Each number is 500 + 40 x the weight over its row's rms, rounded and kept within 0 to 999. Layers, rows and columns count from 0. Numbers have three digits each. The size before them is the row's rms in percent of the matrix's.

# k: layer 6 attention key, 128x128, rms 0.136, rows 107-127, columns 64-127
# q: layer 6 attention query, 128x128, rms 0.169, rows 108-127, columns 64-127
# v: layer 6 attention value, 128x128, rms 0.207, rows 64-127, columns 64-127
# o: layer 6 attention output (transposed), 128x128, rms 0.222, rows 64-127, columns 64-127
# up: layer 6 MLP up, 448x128, rms 0.212, rows 0-15, columns 64-127
# down: layer 6 MLP down (transposed), 448x128, rms 0.199, rows 0-14, columns 64-127
k107 152:477532499529473433519477414480462503451489531474554525558460472474508469566529509545488590577451535492548563452574464494473508470546451414479481465501496460475499502523520538516568479510473471
q108 082:518512503503497441495459544444555465489475473512525494471460555455508546612466482524494513483520547470496452485487477498503577544509464475458540534526461443489555487492505516544469528487487496
k108 087:455509497513535555588499500507455481478497481456468551452537445506505477440544543515531521493525602513459484524529520563523535453510468481527533453396490543511477485509476515623488475441515471
q109 085:460460570511460532442440495502502428487491476456540489475455533474539502433567552474536477499521488512549445472559571451478589510511469524563497512449512529472493516522491488468569382531522419
k109 095:451535536538597519483501465478553482527532539448543371511547437445534500509547518476449470524484533470547522486558504504505516416442553541502501517552460491497525538525519437493551476496509579
q110 088:470463548511577565553504556494527470441479533503438540526486514580533526473518493553482470553523437504519524531459479521452497500512511564570454586461449605495501453486503535446507491451431497
k110 088:518500524458485483506574511492433523525497487514433454463495537514572452456482535538520608458489573505504462520546473502464517503451450578516471478506557435514548571486529500462518448528511502
q111 080:503435532515478494558583453479518486547544493517533475466500555472516590490525449499405503506453471487455537457560440446492495502496478570524496501504462533455467518482514539476501614502529550
k111 068:539558494506523490506476463459393506513537501569563505525552491489457533488491430480565558453471542453515456604526446473501497477548532547516532461471498483559512466527514534485573437502559467
q112 092:532479540421520563530510538511462483456520438510465514548522549564451514499539536516462435503562509472545510501524448499490461514466523530513483437523498510522481500437520511512480555541554525
k112 099:498530458493463488534541520503427478465519537560557462500466480593454536485492568531486477502496528464481487468524413480519461514516474541460492504541568495572521591480508437590577514474504456
q113 123:469514546549458416480505453483472514458454512470529518593489472487500482569505523554484585567483546520539524437571468492489513477535475419454494476501511478459532523552477550434507488531483458
k113 147:505503506471479484563514471527531479553460535511581479539515492489532513549518498565485496498527531487486500459482506429514547412524465432494551586516526472520524475455481576504485420518545532
q114 084:521492524489477501518430556565505453428547610464485509547534524482469431540524454531492484560536539447468556464426487426419438463509432510579461474501530477518474536543558482505473491487497467
k114 087:503456493498455482547504491524466528508480502569452496446471434425528444491443453495601443517488451574459488489498504492560579473497432462500554495531568458462452509466515498429537481482512481
q115 091:492464512497485428595456486498448583495469527456444452493499457482443577548541554479567474502437467507483559472456477613471523534498543496429529514564446492494425516495581480481489492462478451
k115 103:539476508539460493486514568454498416505494518423491480510516528553471500482498561473412507438485493517451480471508497563536477534514577425484549488479487470464629551487509471451546437492424502
q116 086:468540516462548561477516576500525461513584505536484504505495477458504444466454427451491441513512534492483494443555490513523470490480470573475507424475516496544541469565424497513509526495441469
k116 116:458526494488546507497510482536522588449611467556575547576448480505523514523530538553512490535488543509459616520473490494528463539575471447561500511565536520486437448522485528559484537539581479
q117 081:450511438527477466522513521540508492613521533474492449423477529502490441547454432450524529510499527407499512441544588464524549467549435513489465514485502553514466516547477421476476520519600485
k117 101:485469441545498491484471466503547501445546616567537525530476539521495496583504458442488460509491470469486550548480576461525491494547468504517524500535468500500472465511505427444542432549471497
q118 109:433508517500493504482530477476531572521452570505475536447480467556506562467490503495502539494516405507527476500555498552551467450493470488525430578515503471522546492551461454512465453486574484
k118 108:519495532505471539502530486503493601505484503451478512565562538526438535561510454517483499523521459549519465535493549490477547523493530544508542455511477471473444435529533510532515534433514486
q119 097:558509416525537482508507475510461501488499518552465539498540471520553480553420557467508499552447444475459576572482477527548505482471510487550555508431503484478520500359471475512479477452461508
k119 099:481493472471526499531511477538444477484467493426514560537478531531482504453329511528471603500459466517523553484501472562483472547524632517488447466509473506492453544464473460500490547470533527
q120 093:477481480462601427583555524527490539460562548557503491442475511505442497525516503426479522558486529491464505466516478448488470560458536429469483528510529488457477458499495524436500529484501518
k120 098:481523498606458576551571482528452541438496497530408545523564547505434480518424529501474495529535472564502496542459439445558509516563488453489547487426491514483463570480499509548539543471489503
q121 082:487505506516456502497522449429520413474461502424569529441468473561501520516505482504550540467581476531551504463535486498499541650484407493531475509412456464534525535519395593591516468416460494
k121 088:418456542538449472461528520419521517546498532489434503518493521521560524455548439549482492513528529500522543520483517472521464509564567516519438461512469429511486575534520588434502464531516483
q122 101:467464472508453451495524578487459563483523471506500537517493531498496568495475513513551534427533544488504473461457544531587422541499531465465433422564518521457527409520509504439547545522570558
k122 093:585514532545520493534502492592559472535557464488485529472546499547479479538519468493465461552477529476449483460460549475443533496492530481457556473476459435472571433481524480531548506452490510
q123 105:538409505508532494516498476492526474613500477525556603463610482519526523475465446482539492490521502506427478569491470513482527502445538491451513471480539528503395624527501522487517528458506522
k123 102:502478547481518476456461489506491419475470551540503502509523514439499464464493523526478479497477466520481540503512499522578443564563523505535529467532519477565529536500466551519537458557542576
q124 080:471502544570458391420488526457453524560549570515390465491528531445482558563469472450501597502477490484479508497482484479493524430547502474440479495505438475481565516491517504551509505569543444
k124 081:452468470466563448563446475557497499509555463471467535476503527527504540524497569430500600448509472570412575503478454528509563544509584475485500471462489551486524476480504483486469520464470474
q125 095:456487496453471530456517481484539444438471485533521470427499498592483470533540533515550459476475556506504512590543554537495523472507462505560441558605486481537442447536558467518462460443542465
k125 092:530435532516497436495550526459471442542483437442512498527496463494482514464575436474491491570466492483466458531601520532484468520552474533488476458543426518527528482470489556541505524471530414
q126 093:565477481518582543485532482459499568540475534551509477429526594478503528496506490553535473493540528516537528545582380517533516422502478564514539469549543527492480571484484453407513499462502466
k126 098:477454518467472570457512473577444495487509533536533582476478501471450565532592510512548470464524485570473480554499404455500451470476474526527434550541520565509460451454456466452444469454485516
q127 099:548472477474396492541482450548451439491417456487560541513458503516519418534539461530466505524533454445504486485530524453480536455507497410575528517526527510486451471407535482572495462471545498
k127 112:547500521438563465609478537540497460576441491453528447473563522561460484494547444548534488515500480475521426493482552513430451465469563536519490554477479524562496533474480459473460536523516560
v64 110:518437432494521493541476504521487533506463544507465516516518399625456515475464486540511464530564554489510498550518530480470516535475523514539530473528445482479497513524556440541546492508433491
o64 108:492482572505509504451533496486437451540536463504530470516498539448505501547504491506513527425480474520466541508458453502538471459498489475447547477476550481486518465472440540496497501507562474
v65 098:575528533554594561515517504537432455496460545536512536536490506490522504478486479504471431513460499521445454458491455474517501555460477479514459529470495468485463469508517424532493468506464441
o65 099:400474476490446433529535441508540550499468502514520449460466523451424501506528506456509502489498506466531543474491604477485488452515524544444512472506532519521545535551504510501484535492509569
v66 122:529543484510467508532480507499477576512567473516537444466457497566501483498568532502526427469520521469430482577522517528521489465601497513458558564565519539423492504403477564453519509446504476
o66 124:526494526530538477452464522454450453500521503508472592541544477461525442519431495498474576534495437526523503485514533482546461574447531498529462438427462474555538531477482515558470502501500523
v67 125:441466513519526501572476477553447500548483542488484516530494589587499445476430454498585546535503543489462508582525469489582492496426453526522499502580477534547510523534470393551478509497484501
o67 132:540502472463454535462534519441527533472517481545521427503454436431472546522527574530438479472468468514545507419385507470463513475541570440485499460467481461484505481499486611490472495493506498
v68 127:534502531555564537541475504482486416487496613457533495508556500473476533511462483452573533551429556520530547485580537425530465562417475484476473490489445476529430449519517492519507552576568513
o68 128:456483457459476492487535505485525581526505423559493478464467493499489553479619485565500454450531507523487465458445450546447578433532555500494520464471536518508551569529518503484481466440472474
v69 103:496475527472522487519506482479450509471464576495423539471534503568503549423469467526482460516541502462483490515507450450506545546575476516483475459444471535445507550527493494509426589420475513
o69 105:466535498548514457535474533487486416491475539513573471472472527459485517516489485506493536415453445541505499421487543471488459488457481430539481554579513462513532496552490527484549441504498431
v70 101:571502538489489469499591546526547497529524501497485461505523438532512493532446521515438517466410506411523529568497471539519472509527472521554528505560511504487526437455537513504509465518510473
o70 098:482496479573490515506427438447425516515472494483453518519489502432450494495547474436541478500581491559462441547474490504449536431486471498467528487482470526584456588500543474502477509510556511
v71 117:476493458524508545508547497494426550499504481522525527542493475521518543471519517534532482471544454553453545459522502525468466568539525434430534552541453439554498517485460482507579487505521450
o71 116:515467556467443480447493534521533529549532515522493509457512537481510484523475540526490497536466489480540456580499531480563537446439497582523436469439542519403502469516529475484456525494441526
v72 127:485535517480482489536537510476473553433440554474543499433449535548466488540441528508496470444470534466508482472516497527464472422562467494530569532483481513506483451519550530512449528467497501
o72 126:478525461560511512500441458517520496509532430536429481541559525427567505490519512437547538549550459522447526552466523475483547562476496465456486456474500488539486535523481494486549417528488498
v73 107:541470419507479578492485576493419503448477503469420537469492476449468534500556502491436504450539398550517495444551489477465515521492455472502558459421524506533539546470494563491545467472479496
o73 115:494532593532538457509497449581537495515516445486548524505548593528539489504496511500559487528472562443524440567477541469595500447498461470475463504532500523442496496527546425501476490491483479
v74 110:545575437499508509546535464501579491484474512473535519434565516504501488508498584534527446576420536478538450511503495463460521457555478585462551536491464557524541560550551531549506534461549532
o74 106:460450505502509489497488533502480487495481448516452506522464508497512528465541417524522551543528514525449558425464514503462501585474542438532491481499567517519414492492497514469551407508447447
v75 113:516508525460468512459529516502489464468512442488501515507454555489503540530510452550454520455414500526575490429571449479512490484519442515545536553442462551492509492458451564520451489572502565
o75 111:505515480498516465535486435503514477486441516465497461497501479466522474470544500461505499530561537444479483485430543454476498469489478511482458448558468494537519521554560399526534486435523440
v76 111:501429578514550492509500528492507464484459525481565462437438569540479484508473570497515504445508539490550548544498570520452500420505556494533497454534533601530542547524434549491466467488465561
o76 117:513567447515481492535475470485514519469510435543437527548562461475507467470484448476551544543522474492421471520440465496477503609506430442469530485495480444486483471457506474533583524485505431
v77 114:431478579464503525467565516456479473574541428520491437517448528459519484518492455451497534488562470467433575441451506589497563515472515467495466460474495476568550551446413590499506449483485472
o77 117:541549434498484481576469466491539524448499520484489514523495482564473458481503534526459472528515486507517430592569505498459434488531474531534499576551483527427473464485560465511510585526513526
v78 116:459499513492463396487522503541534581454533467506540490449509438487468491428464511477495483505538541402484525496478494470597519484551524469541534581584498509471511524513520448490497380524485499
o78 117:529483482509501554457456515469451425555453528469461485533531517532516506560529491481502528465455456585475514519504467548443477529430480548445444421444500503508531443500456533509464564458498533
v79 130:474507431508482472538512555493531492540455541501512469487529422537512501546486451440551536521426519479563457486507530500488477453475478564539497467509481521463502501478540533510524494497520500
o79 129:517490568534536550478503462503468524454550417518460521578522578443544523495542542539469401453568545558450541538440441483465541505518542436490529523469491498561490532463531502534502485508479476
v80 123:546466553535494506422503570534473471513447543472406469518499468483505525573518501493505566443470524489507558492592506542458481478453476483473482457477541531532523564456402518470481513497483573
o80 125:458510500533507526519518438484530506501477407546483565518536528506516483452554514459517437538572518552487386585416473462508541483556458482487568534505438499497486483469589470529573509487536391
v81 131:502500442463460540443512430522459504439469456508542529485482487461510486443516536507488497500446509544521547445584521499460450469542515453523551572525539471456452551518512459518518504540566500
o81 142:498445567505472453482520564534528527576471558523478467504525511488513564520524499491523546530500459486514496557475471496520592499448483609459442425460499524524554455498516478491496489374486455
v82 105:527528522585482526470528470485525480511475389443596481520538551438482544500538527491456454437453513472547529446480503588475523536465591466534488437480542430538491554486467601458547490513520511
o82 105:484530444401496467500499502496511520506560558539436536478459440565464481486460451462497503641546518459450499562562478467507521507478415564480461561494466536485453455434527415532452547498496488
v83 133:437464489538554447527522496513628539504566467564553425472531524517514455558502523470515520490593488478507457537465460445530495451505486533514508534573491537477574495522518485498548408553512477
o83 134:566479464456471568471470491487438483525472488463441575550518443503478479508455475479517488497428498485486586482486495588498455526493536448477515458472536460494415499411451511483489551489479571
v84 103:531484548448499483491562573471504556479505512562516524473522537488519554538517584475464524451533411533552554492490585489461508521527507496487511467468553532568568426446424593466486493554532488
o84 093:507542426551558497529460446547474458528501486505482569534515472493518426466470467503608500561552544408495431575573542546505500492542522465563521529472415511474480540483566412481499487455478457
v85 113:505557489524442466512488462447479551419518587495496486453484541482517523577511450473480575452517510551495496426490467464440508471484446496529481480470628529487417432422537454472498541541497574
o85 111:533491495526534542540510541537522435531478448489516560503549495462556495468504540495479400544450479474492519577525500541483522537496587474474531545519430467523590545502455478521469449431493471
v86 129:557534450502478588501460411471480456517500507511546557507539464496530511500534488556527508466512491528487480469413482583486386543500457462391430476482496452514501522566475439537493561491540497
o86 136:419455553500512437477533536585504565457524497524474439475415506508497456474420513485464467519521511451501522460589542459550565424484552529529517567488486497474484466543561570496503455544473488
v87 112:438526513517519472555604492443521497475491554534542517513439555528495535581460451455549462503607504404442526423572465472525559508519511513524523481529501494512511559472487480495488512503495513
o87 112:542513452494440523490475485485499479515521499516476526476545464488547494442558535531457443507420470561507487632447569516485435473469476502472472502528525516461481455451468585516503497462485470
v88 123:435548495468537534496518473461551491479514462591570462467474498481561481602508481488495532465423521512444513518480524522492468461503527500551444526515495555455518487516453501471467491586539522
o88 123:558443501525453430464491494483497540486449542474438558569528529521463448466502496499507461529554483477480518518501474515484563539485541539425504456445504472543476572416564471506526528415492471
v89 109:492484549474521408532541531586526415496499547536501515507462470505493492554455540486494544514521539492533458521524511499543504502448555471600479545489590494499493528559532462475516501496435457
o89 108:504530420489498529472522484472456562515456503462526510471561452529525540466511422480524502497443460451525538493446516540485467483529442550409511462539453491493512444453415547534465497493586491
v90 085:488533511476483492481517437467502507434501516496482473466520526569562482535475434499453520515429548528509509521545542470443443508524483505537495533493502555484459476490510525459471499589580533
o90 088:540475508550479463522469546495527485520450530521495559552500535430536456481498500504507484494544470518459518445517463489514536525460545516467465462427455449515546588461517465541545465381436409
v91 102:531520488483464510464466476492581464526458488454497488508498498491547605541555528519517531519513549462460515542484531498509567538480508498543534419450546490522513582558464503508449573495452557
o91 110:509484520516567477556530537483485459472537508485465563536476537557480430452496425483473486499527469501517482468522465498482446488504486490451483589595469491477500450479537502505491497479552415
v92 094:458461565473486416484484515445523521477554501541501467504555507442482506532464580441505548499550490487469483484579494407511449494459542505548561482452567503470505456487459479511542491538480459
o92 091:557512431480512546483484484467444469569451447418519577493526425540501551507499432487544523526443445458556508490483460643474507474536495474447451476557489496508517505446506458475398534425513509
v93 123:488456508448507564493480542508463508492462525541525500464462428507454496516467446520477456444401601511555504491522531575490475507551494489479435555465444481383477478523502549464385512560519495
o93 128:485535516517480440491506445536485566454446516518475434522510547445558499502502560440528547482606466533441511498454478438478508514504511570501549427477464502619538567532501442542582479497536517
v94 107:442403433464502481532504520514484458600478465563437495506514504508491493568520497496549511453479434471552487503503481554472523520450500526484501469572540497525545540531530453507512504466471499
o94 109:550549602455486554512518480492490551406491450453511537551477506500515507486493533541473466502499522508505478455482501447496479439534472483540524548453448460535428506483534545544505516559487523
v95 102:489512544487523530528540451455448515513507528585520472497471548552556530545481510484479518469515432527362543520467503564469491551505472488459534429482478480491498563495430503419469516476464476
o95 108:519473484502468398509470511530518492432494522478484519530486465482467394464525524543453501544511484466549475506531571483544459488533538499483465512503467473461490478468509537510482507456527472
v96 079:417481471500503544485530507546544447550495428482571520540481567525557519431495485514503588506533465508459528527501479521594456462471494512542445431546441497508533527535514524443513488480481439
o96 087:523524505485547473476445510472534555436564543528466463504485469479405456550463469502425463500508528494518489458457501475461504501479472457429475575510513521429480480529537549556479534546498503
v97 112:420476548574497461475415441546528475470537490447575516504486501433436418469485545523523493492460528467533581492471559433507458468477526492489482493482510499554496534525496472526511489486504511
o97 113:480501414443474536483515521482562521499485440563440449443500439532495549534520440444509543534508515536500462511512445606491543567489458478469536454515528530432481415509484543459477484496478485
v98 104:524493566469546449481518463484503466470513543546573488511546476543521406544445509540484523531515538544518471469485540518426446495481520492504462519526449505496484377506538438512489437459550445
o98 108:481431449567442529525449494473492520522531499510485464532477494400482527459491490466546498453488522464437566532569476565517539490509521548495533465453590472522516535510462515429547498500472537
v99 099:470495413489368561541480503444508486499570501484576480459560453539524441542499424463559481491521502543525438507505497509492531443542455551457497525483464534464470557449451540527502497433533513
o99 100:534482593492546472533467519502476486433460484522461460530445523490538508475464545557479540502491483514458554457467455506488475558487576464571458487493505532536511477541525452491503457528451498
v100 114:538500509503460495518508512475498571503505415523418523515517584447450492493527465525424510518526456514570467494475439510508478470549492554524530459545520611462530530460486484547569535544534524
o100 117:529551510501552512472484525521522453496467559460556526478556483511522496559446551469498448488443549505480501510475520438550485481499478393512456524509457481525441519446550490468468470454452484
v101 113:450524483523519519572532456508524568463555528477569515502505505442470385502487480503526436503513532455467422425470469559513488409511485559518534540541521504498548545549530440560542485475555454
o101 112:490457489474468534491476563517505484507480512503431399480450448520516580505482541514459519514431482523533597519493472511479531590479535470505457494478496507505425474473473574445467463538425510
v102 086:511543606517483447465521548542509504455457561465528523492382578524444519505457449495493508479406494563511560427494538471510560444526546519537501500440541567540501506507467537420461517519451518
o102 087:523520413486485590523505445476558468514522526564485500507570501460554505478547513442542488521560589478506429555464520459497491567551377552451526440522437461467504463500467501536512500466538501
v103 113:513503454531498547524492470547432509519424527470466589533496549542433511524477522565527464465491462529524527523542454471502468530476383535466507469461470503573507577535483467503479553471493521
o103 115:432500527484518467478519501555563467461530447576520414443483474447537501506512506451511547559464552473519469486431608466561498446530502437493539469501503510436479434545507528484543421496516483
v104 104:620566480421464501496507534480538506483437564453457517498495547491490518505536480522422526526487493522492473484490470522485556526500451507535529490460533542515494485512519542499502533543507491
o104 104:436471515631599466536490491529504481526525493497530515515521554481505480505530451454535457437500545464498511516532522426504464459487511455446515509549433502487515564494538488502489438462547466
v105 104:572476532491498466528515522570494415541526462494566532566426474496474599485572500554486432469437506430557541541525509519506465570449517509486427462494528468512492485450543504480517596486462486
o105 113:430549489451547468465534491520472591448453502513440526410541468495479435498464459420516538554546491544468441490472520463493447454492474544494562541469487545527489505543494530500480512583485525
v106 107:435485497570478482493474546508520512503466527513502531550625492488543434501478451511541494511523473504486514444562465491499494538534443548502461431511479399552481569466456565463442502469467476
o106 101:550506522435477539530499462484495439499552496516488474439370521486454579453510580499422449511533537526537536530502502522509539424487479505523496581529491547481513398527479419540533514498529539
v107 114:488470465551487530447481515527507539509504539511439470543541442534583449427559468477517457539540480532419417523413519525535539560526497520498495502507485456435489499507483524492482452429500432
o107 103:485489525497486520536511478511476470547541527505524494536444570505437524487483544546434509416497484520565578481622460473535463501475524507534478510529506512526537484483436465546473563581542579
v108 120:462482498475519521508479432529493440526506487522463479544455483474512418466456466538473541540541479513433415535504447498587508512430455497587478514511445492463522482542493440560477447509459421
o108 124:516509478530514445499501532527501590500492538467549422502515528481459536514503520470475520433408468453551580443465523482493456445520538483427472488555514494498515501510481514480464559506578571
v109 119:492519503428494452525521466495438536513498579552488462475505441614459486484436465506546487480522624493453496558484477543516528503544511487486529519546467565474457557548523371480484499501474500
o109 121:497497539563476516490478519476502504479488507485539512505558537453552520521532551490472541452494424543484555487455524490512487492516519509495499448479505421538524496486462611496550465497519481
v110 122:498473479500397511498507612460503551491477504446479450494507412496450537500523461485463521477462538550533511479579540486485518482519554503516468518459553456454480469444546627484535505489550449
o110 128:540528527500547534468513476532466496551539524529520534554517573492601509503463510508520478473557507535477473579484444491494488524497484562513486499501470532524545557502442380554459515503497538
v111 119:537389526586512468547572553515495530481559513481545502488538483516471468556491518448549523432521501492506490495587541481485467486472465505498479503519553494553511495464420497448513445490466509
o111 122:506506498441475586480476456501476459556509439556456520508511454478530514461517543507546474598510494484515507613407477605498529521516513472528570500453463520509495475465537474533516573511513506
v112 107:474480431507420520521481510438519499525502508498511466448552456506512490529542520450550454459440506507567482517477487518456499447516484526374484571541522508446479475496529520505512490467539490
o112 108:527488543504509508476559491570447531464490440506428528567434499500556488490471519557494475534567479503480513486529459489493522552512579470621529468413459497567471544493527493533511461529452523
v113 126:468496497545515512533489557493486475489543561483587487493450491457530544486513505431534488524532502439470564483544600475551548508500542523471549496458554497527466512461535525491487551463442443
o113 136:497541480473514485492536451489510567516441446514426531469557515527473486481518510536500545531521407610551429509477449530436472569493491481465463513506481549467569494536521484569483507537465494
v114 089:508520456521491541479453530539389465541409544494445520520489541514448476462529495513483480486450537562518499510499459538511457530481491484466479542440538480471430468503552509500537569467506432
o114 098:434520511498519462477561414494517558506528469521546471458448473472459539528454514450478483510514460454540500427513516402499523458519500504490510486492462511526567545517479474574472389557510532
v115 143:429504500508430525483501511456519433463498504475519509489500500450484461512485468532465577503397515518505568447466529527557539497515578457512498535485509491550511492506541487521514592471506468
o115 134:534573460482542495459501515493517601502462522520497490496471518558508541506514522489503467517566469504533463477495469494471542506495503537498455523510462534495508513553475485515419404562468505
v116 086:425451450505468492489487552477502568468430558518474493427515512451469492520487494490491532524452418455496529498503506455517518423510469490496588480521458455544582514518440529594421472576473520
o116 079:546542572488470533546501452519477469500520412501475475547426552528545529536589603487544453494535544550520460497457494482468541507551485456510491500524495553519428480484559471463510472511520508
v117 111:476492598508474489481514458494504463478543457515538492523473517454495528505460437477518479461515517476498580489451557495520552450544539486450473504474462536493471490478513538457379520454497534
o117 115:481537412519481486502503496479540517503422550516449467479533495542466467464539518491524530523542451566457445572498497532466441567513469520542565509504559493489518492550496448483612504526498496
v118 105:495534498460442453504511545535506482523539504553520556506506461471580594534518517536533554407464496510542498478545453581522528508501468477547497556529584487477442514424479531499531582468498513
o118 100:465527519541548470446530514495456469478400510455490554484509458578453460472483500483459450569523471480499479572506539454488523518491536542494515512463449557560564495502477469518487451545495458
v119 125:596572471463469458473488466481512470509460522542473548423514495422519603546541505505504547488440539543593522451487536501488550485436480471575504466437590569516487501551482514515504544552513536
o119 129:455480494509544540505539517561516484536474485499504551563558503569538473438537474494515424529558503437477521548563547480496520511546545501457530527534473482508551499476497531513506422434508417
v120 113:554520571488536476524522489442449496522518536484419474503512468555459569515482571487457507508631460445519509527504467503476455561481508518481517452463511483477506496472546441506577436505501491
o120 105:451504427519499475485508514565471471530459470527583519519522463465553450500444493566544497481408518541460500533542573532512468450527501490537502518519494484513532484535457573500476541488496515
v121 128:574491508427453422456552467515558473490461444483518590518554500461495536504481543575439512499430460463557516477496516575478507490469495504517523483490496535573554510564509516503452532457536552
o121 132:411472522542555530510459521517504477496470519504442422498454501564444466478569425433539489527552544512456452497513481455460520485504450508467537560457509515461443471529569495458566460536497421
v122 092:458498497441449533430538524498538455520490459541503475458494460571542543523487400501436551448396561513505525512479495539487511461562500502580466496487455543515549514448524481559476496527531512
o122 088:512516530545491497572483472502483516481445546480508515576497551473533461489493554436540458465619467513451474505457479474443466468531521531470532575558477468528463532503504460484556470487476466
v123 120:425427407479554535495418543583497574472460529472482498484470494574464464467518476503513446500525543543512443553491497467524547482550500533517532512517446554495540542544497540511455449486485541
o123 123:544529598469478515533491476486503462465545488505507477513532544443544521508480519495509591473475498496520537407429484467538446523463477463465461442542519451473475488498447461512574503499535462
v124 131:421509448464432475506509470560515434482469454548517499481451559503493478480473442567529501477394585500446473519480474542547554432518530520560522476501475531474487544522544511472440597462422489
o124 123:542546510443530537487482516473513542484491565494483515519509507481502506486516515438449528554589422497502575448414521422469417545506460508438500532544495455531470466508416511538525402544547488
v125 129:474522586527529444471464573519525516508414556484433455493469504521506460471464497404459543566511525485476561545494551492527543451491573469513421500487536517481442443453487535417441479486431559
o125 128:522520412508503532532495416403488468509537508518565524488523494482478505495552494542485456423522511567490442518505464530423478577548438487490540504515458500521575532502464479567554517475556487
v126 115:509508437499421466502470527481507465538470519450519543513495567522484442505508417550519541554441532550500457503463501540530468545459514527519461452452551489560474486558509460554564572507509465
o126 122:492485495432528571490539479492518523488578505532557430494440455481544556477486532509466466484526538439533568420498488460448495460540530530510505549550451506501530472530455556537419429535519542
v127 105:449555532501511531514539518491501493512522456578481562478534516442518489534465412485480549570496442509507529490442504532507525484516536498451460454517474539567570555471506475543532520445551542
o127 109:485505461518492487492496509493539503453481521465556468458457494550512509508513548544502448501495574518498451524519548503514472532562535479569513578512544533448412477510509572430499427535422476
up0 104:483478412523506496495526451515427501431530478538463504453565501494470480509497533577483479455508556485516448491447476460526500512568558526565484503486490542541478551487482530459434523475563502
down0 101:449500490483519465535464514531486482569477477423463463497467447472447533520554445450567492442482511484499448433480530397483560460495447505487457476507526518519490486569483463506584488473410503
up1 092:484422450446492527518559466492491501526474538580480533538495490501489572454485557474458501542621484551580497528476492483503491533474524584510476424521477497504514479437486464465532458554456416
down1 113:478356575419532519478500500492459499561500518516531507516487514464547511458483513510468509540505590504534510507508511531531439490512515513493405473510484578374473489412486520499491448533401479
up2 099:548506499470480482461534527400564479479473547512530508476444566502389427510459456520575522510465500548521477462451467486504501538478524593489503477548506491435509472501501563526494576473428473
down2 091:476480481469526408529456484431481459542466538495465369569457491565506536511524549464520504493530495479500428550553537489512493501488514504534516511505487542459496543530451522549513482478526473
up3 113:518506403560522538474545483481523527479483470490606479417502537469532533549462496522545471453456522538486483492477523461450520471440464498544450545468442408494519485487538500496488412500463490
down3 131:571520456518563525502534522500496528428506518442581506470503500486534537497529520504488479509508456483500533491494522497399568514501469462556472501510484483456552484558491563522528461515428557
up4 141:476490435464543515545508521495467522500462500432523462527531605506540603500456441496577536473516482558450499409496484541530512555465482467473467532492500550489496538579506492483574437510443467
down4 130:477471463571497502545507578456500509490476514494502454485533471585517474612528542489509502503557492491529453447514485479475501529449481526475460499503562491481508431421488501497605506447433502
up5 102:546514429456480515504509491523491464516495568402548481464494416535536499480475533456505590472502493498490511480416482510463509573540507575486447527490539597573518493486543513524490519506516506
down5 100:560535480507546568473488491536487458554459498423462527515548513433518470497481561549454436465519475443481498544518444532478463507549554507505462542493506492519483505525575486490478408499510500
up6 102:450483509466481524460546455530424493538514498493473491457545483541473483457531455520485519476456508513514460480341523561457490493453456454554538499525612519416436521475535521533584495498507514
down6 097:432511494533423420579516593538431487496478545547428449528513526418465484532506564494539490464507531392525506550534494530438583522417415512497511497506515522569500443481505516522491507502537458
up7 093:493521502448510510547561533533496564561502433519552495479436487568548469517443487462528539562468505488443497432451493489476438520550453519544444449478490457414465452478446501504505476499514452
down7 090:479394513508511567547541523447478431520456544483505507547537450552453528489469571476471511493516485498570548491572434452479514434500578478440475485523571506498493510489511535521519471495554496
up8 101:604462383508535435541542562472438478406508517444479511553481552545516474515434518421536468494549472460536468522564516526483521417570539472543431511498461533530515499549519511605498508454470477
down8 102:492572479450508542501492478475528530470508540486490551569551429500532449547456499476538523464556533524477454483501557464510584462522503564556553491451527509462459477477466555498532487513464476
up9 110:442538564448454557554472502470448489486441520478407461441510410475509526485578516544533506502554445441491463492497528508511490495437509547458469483547482444488438518470522571537497464569496498
down9 111:482511597510500535479444584465459560538545517520496499533471429462492535453464487536497471430544458444478572517472541558558462510547429486510488494549493457465503475469572480494497563505556434
up10 094:559595511530474526493500460429516474455458541459494475496479451535557459559448443584527544504571507502502462509552506478456574523452493513528519581541540496449451493524564546569538468483468487
down10 103:509548494519462552540552503530432486484500504456453439536442446463506503506523515492501480421531452499532515530448475504441553476456461533568492433577432483484483487598426499544546493506518541
up11 111:560540435525439468474605405453526523490428509473570516460530495485540455534567532546517487446532468515513497447490528522482483453478510487507544492580500441518550558463549518573454486457540502
down11 108:568500468529450424453494493551454490522492581486479489421522518471559506516504472523543523493495498487447467509462488524541506513422535417527520509500503511568551465520595536524428483475409495
up12 085:491520517531557460531519457524489570514596435514460507475482544509556585483504531544468495568524407515508454524552487445552496592497500503484498520508485502516518413445447510518486396511471468
down12 095:509480498503554515505509487524528508535515515498500463553492534482478521563498499597540525526438372544546485601549516557534488506492543497524454454478438515505500535455554498486542495489472454
up13 105:477486472538452545480494564515434551389494493500536528520526562504447491498474546488528451513472495530558546479461522542505522489414583475532479535474440481514553476474492542499502453519536529
down13 101:466458597542468571477486398480587438530506486511432514454548382438470510530524497516465501450532512526559458483477476445487540527554483464478567419539521460460486559474515494462538493489497491
up14 097:480515524528450483560550569530530486439567556506410513504488528451531456531510489547515482461547538485515461476562537507482470455529470495536526539482447500395438479502491476587541528472470530
down14 102:548510519473536441464464533478494469432523520477501548536456480418512507471534551526570527457569558522514508492463521519539556570519574483468505470474441545484532494475480433467514479556525449
up15 103:486504460417412477534614480482393469492462513431442466447501520496502530437467452464531469466460450591508517472494479486493469467498496481454562470552483505573497464544563526509596452444492513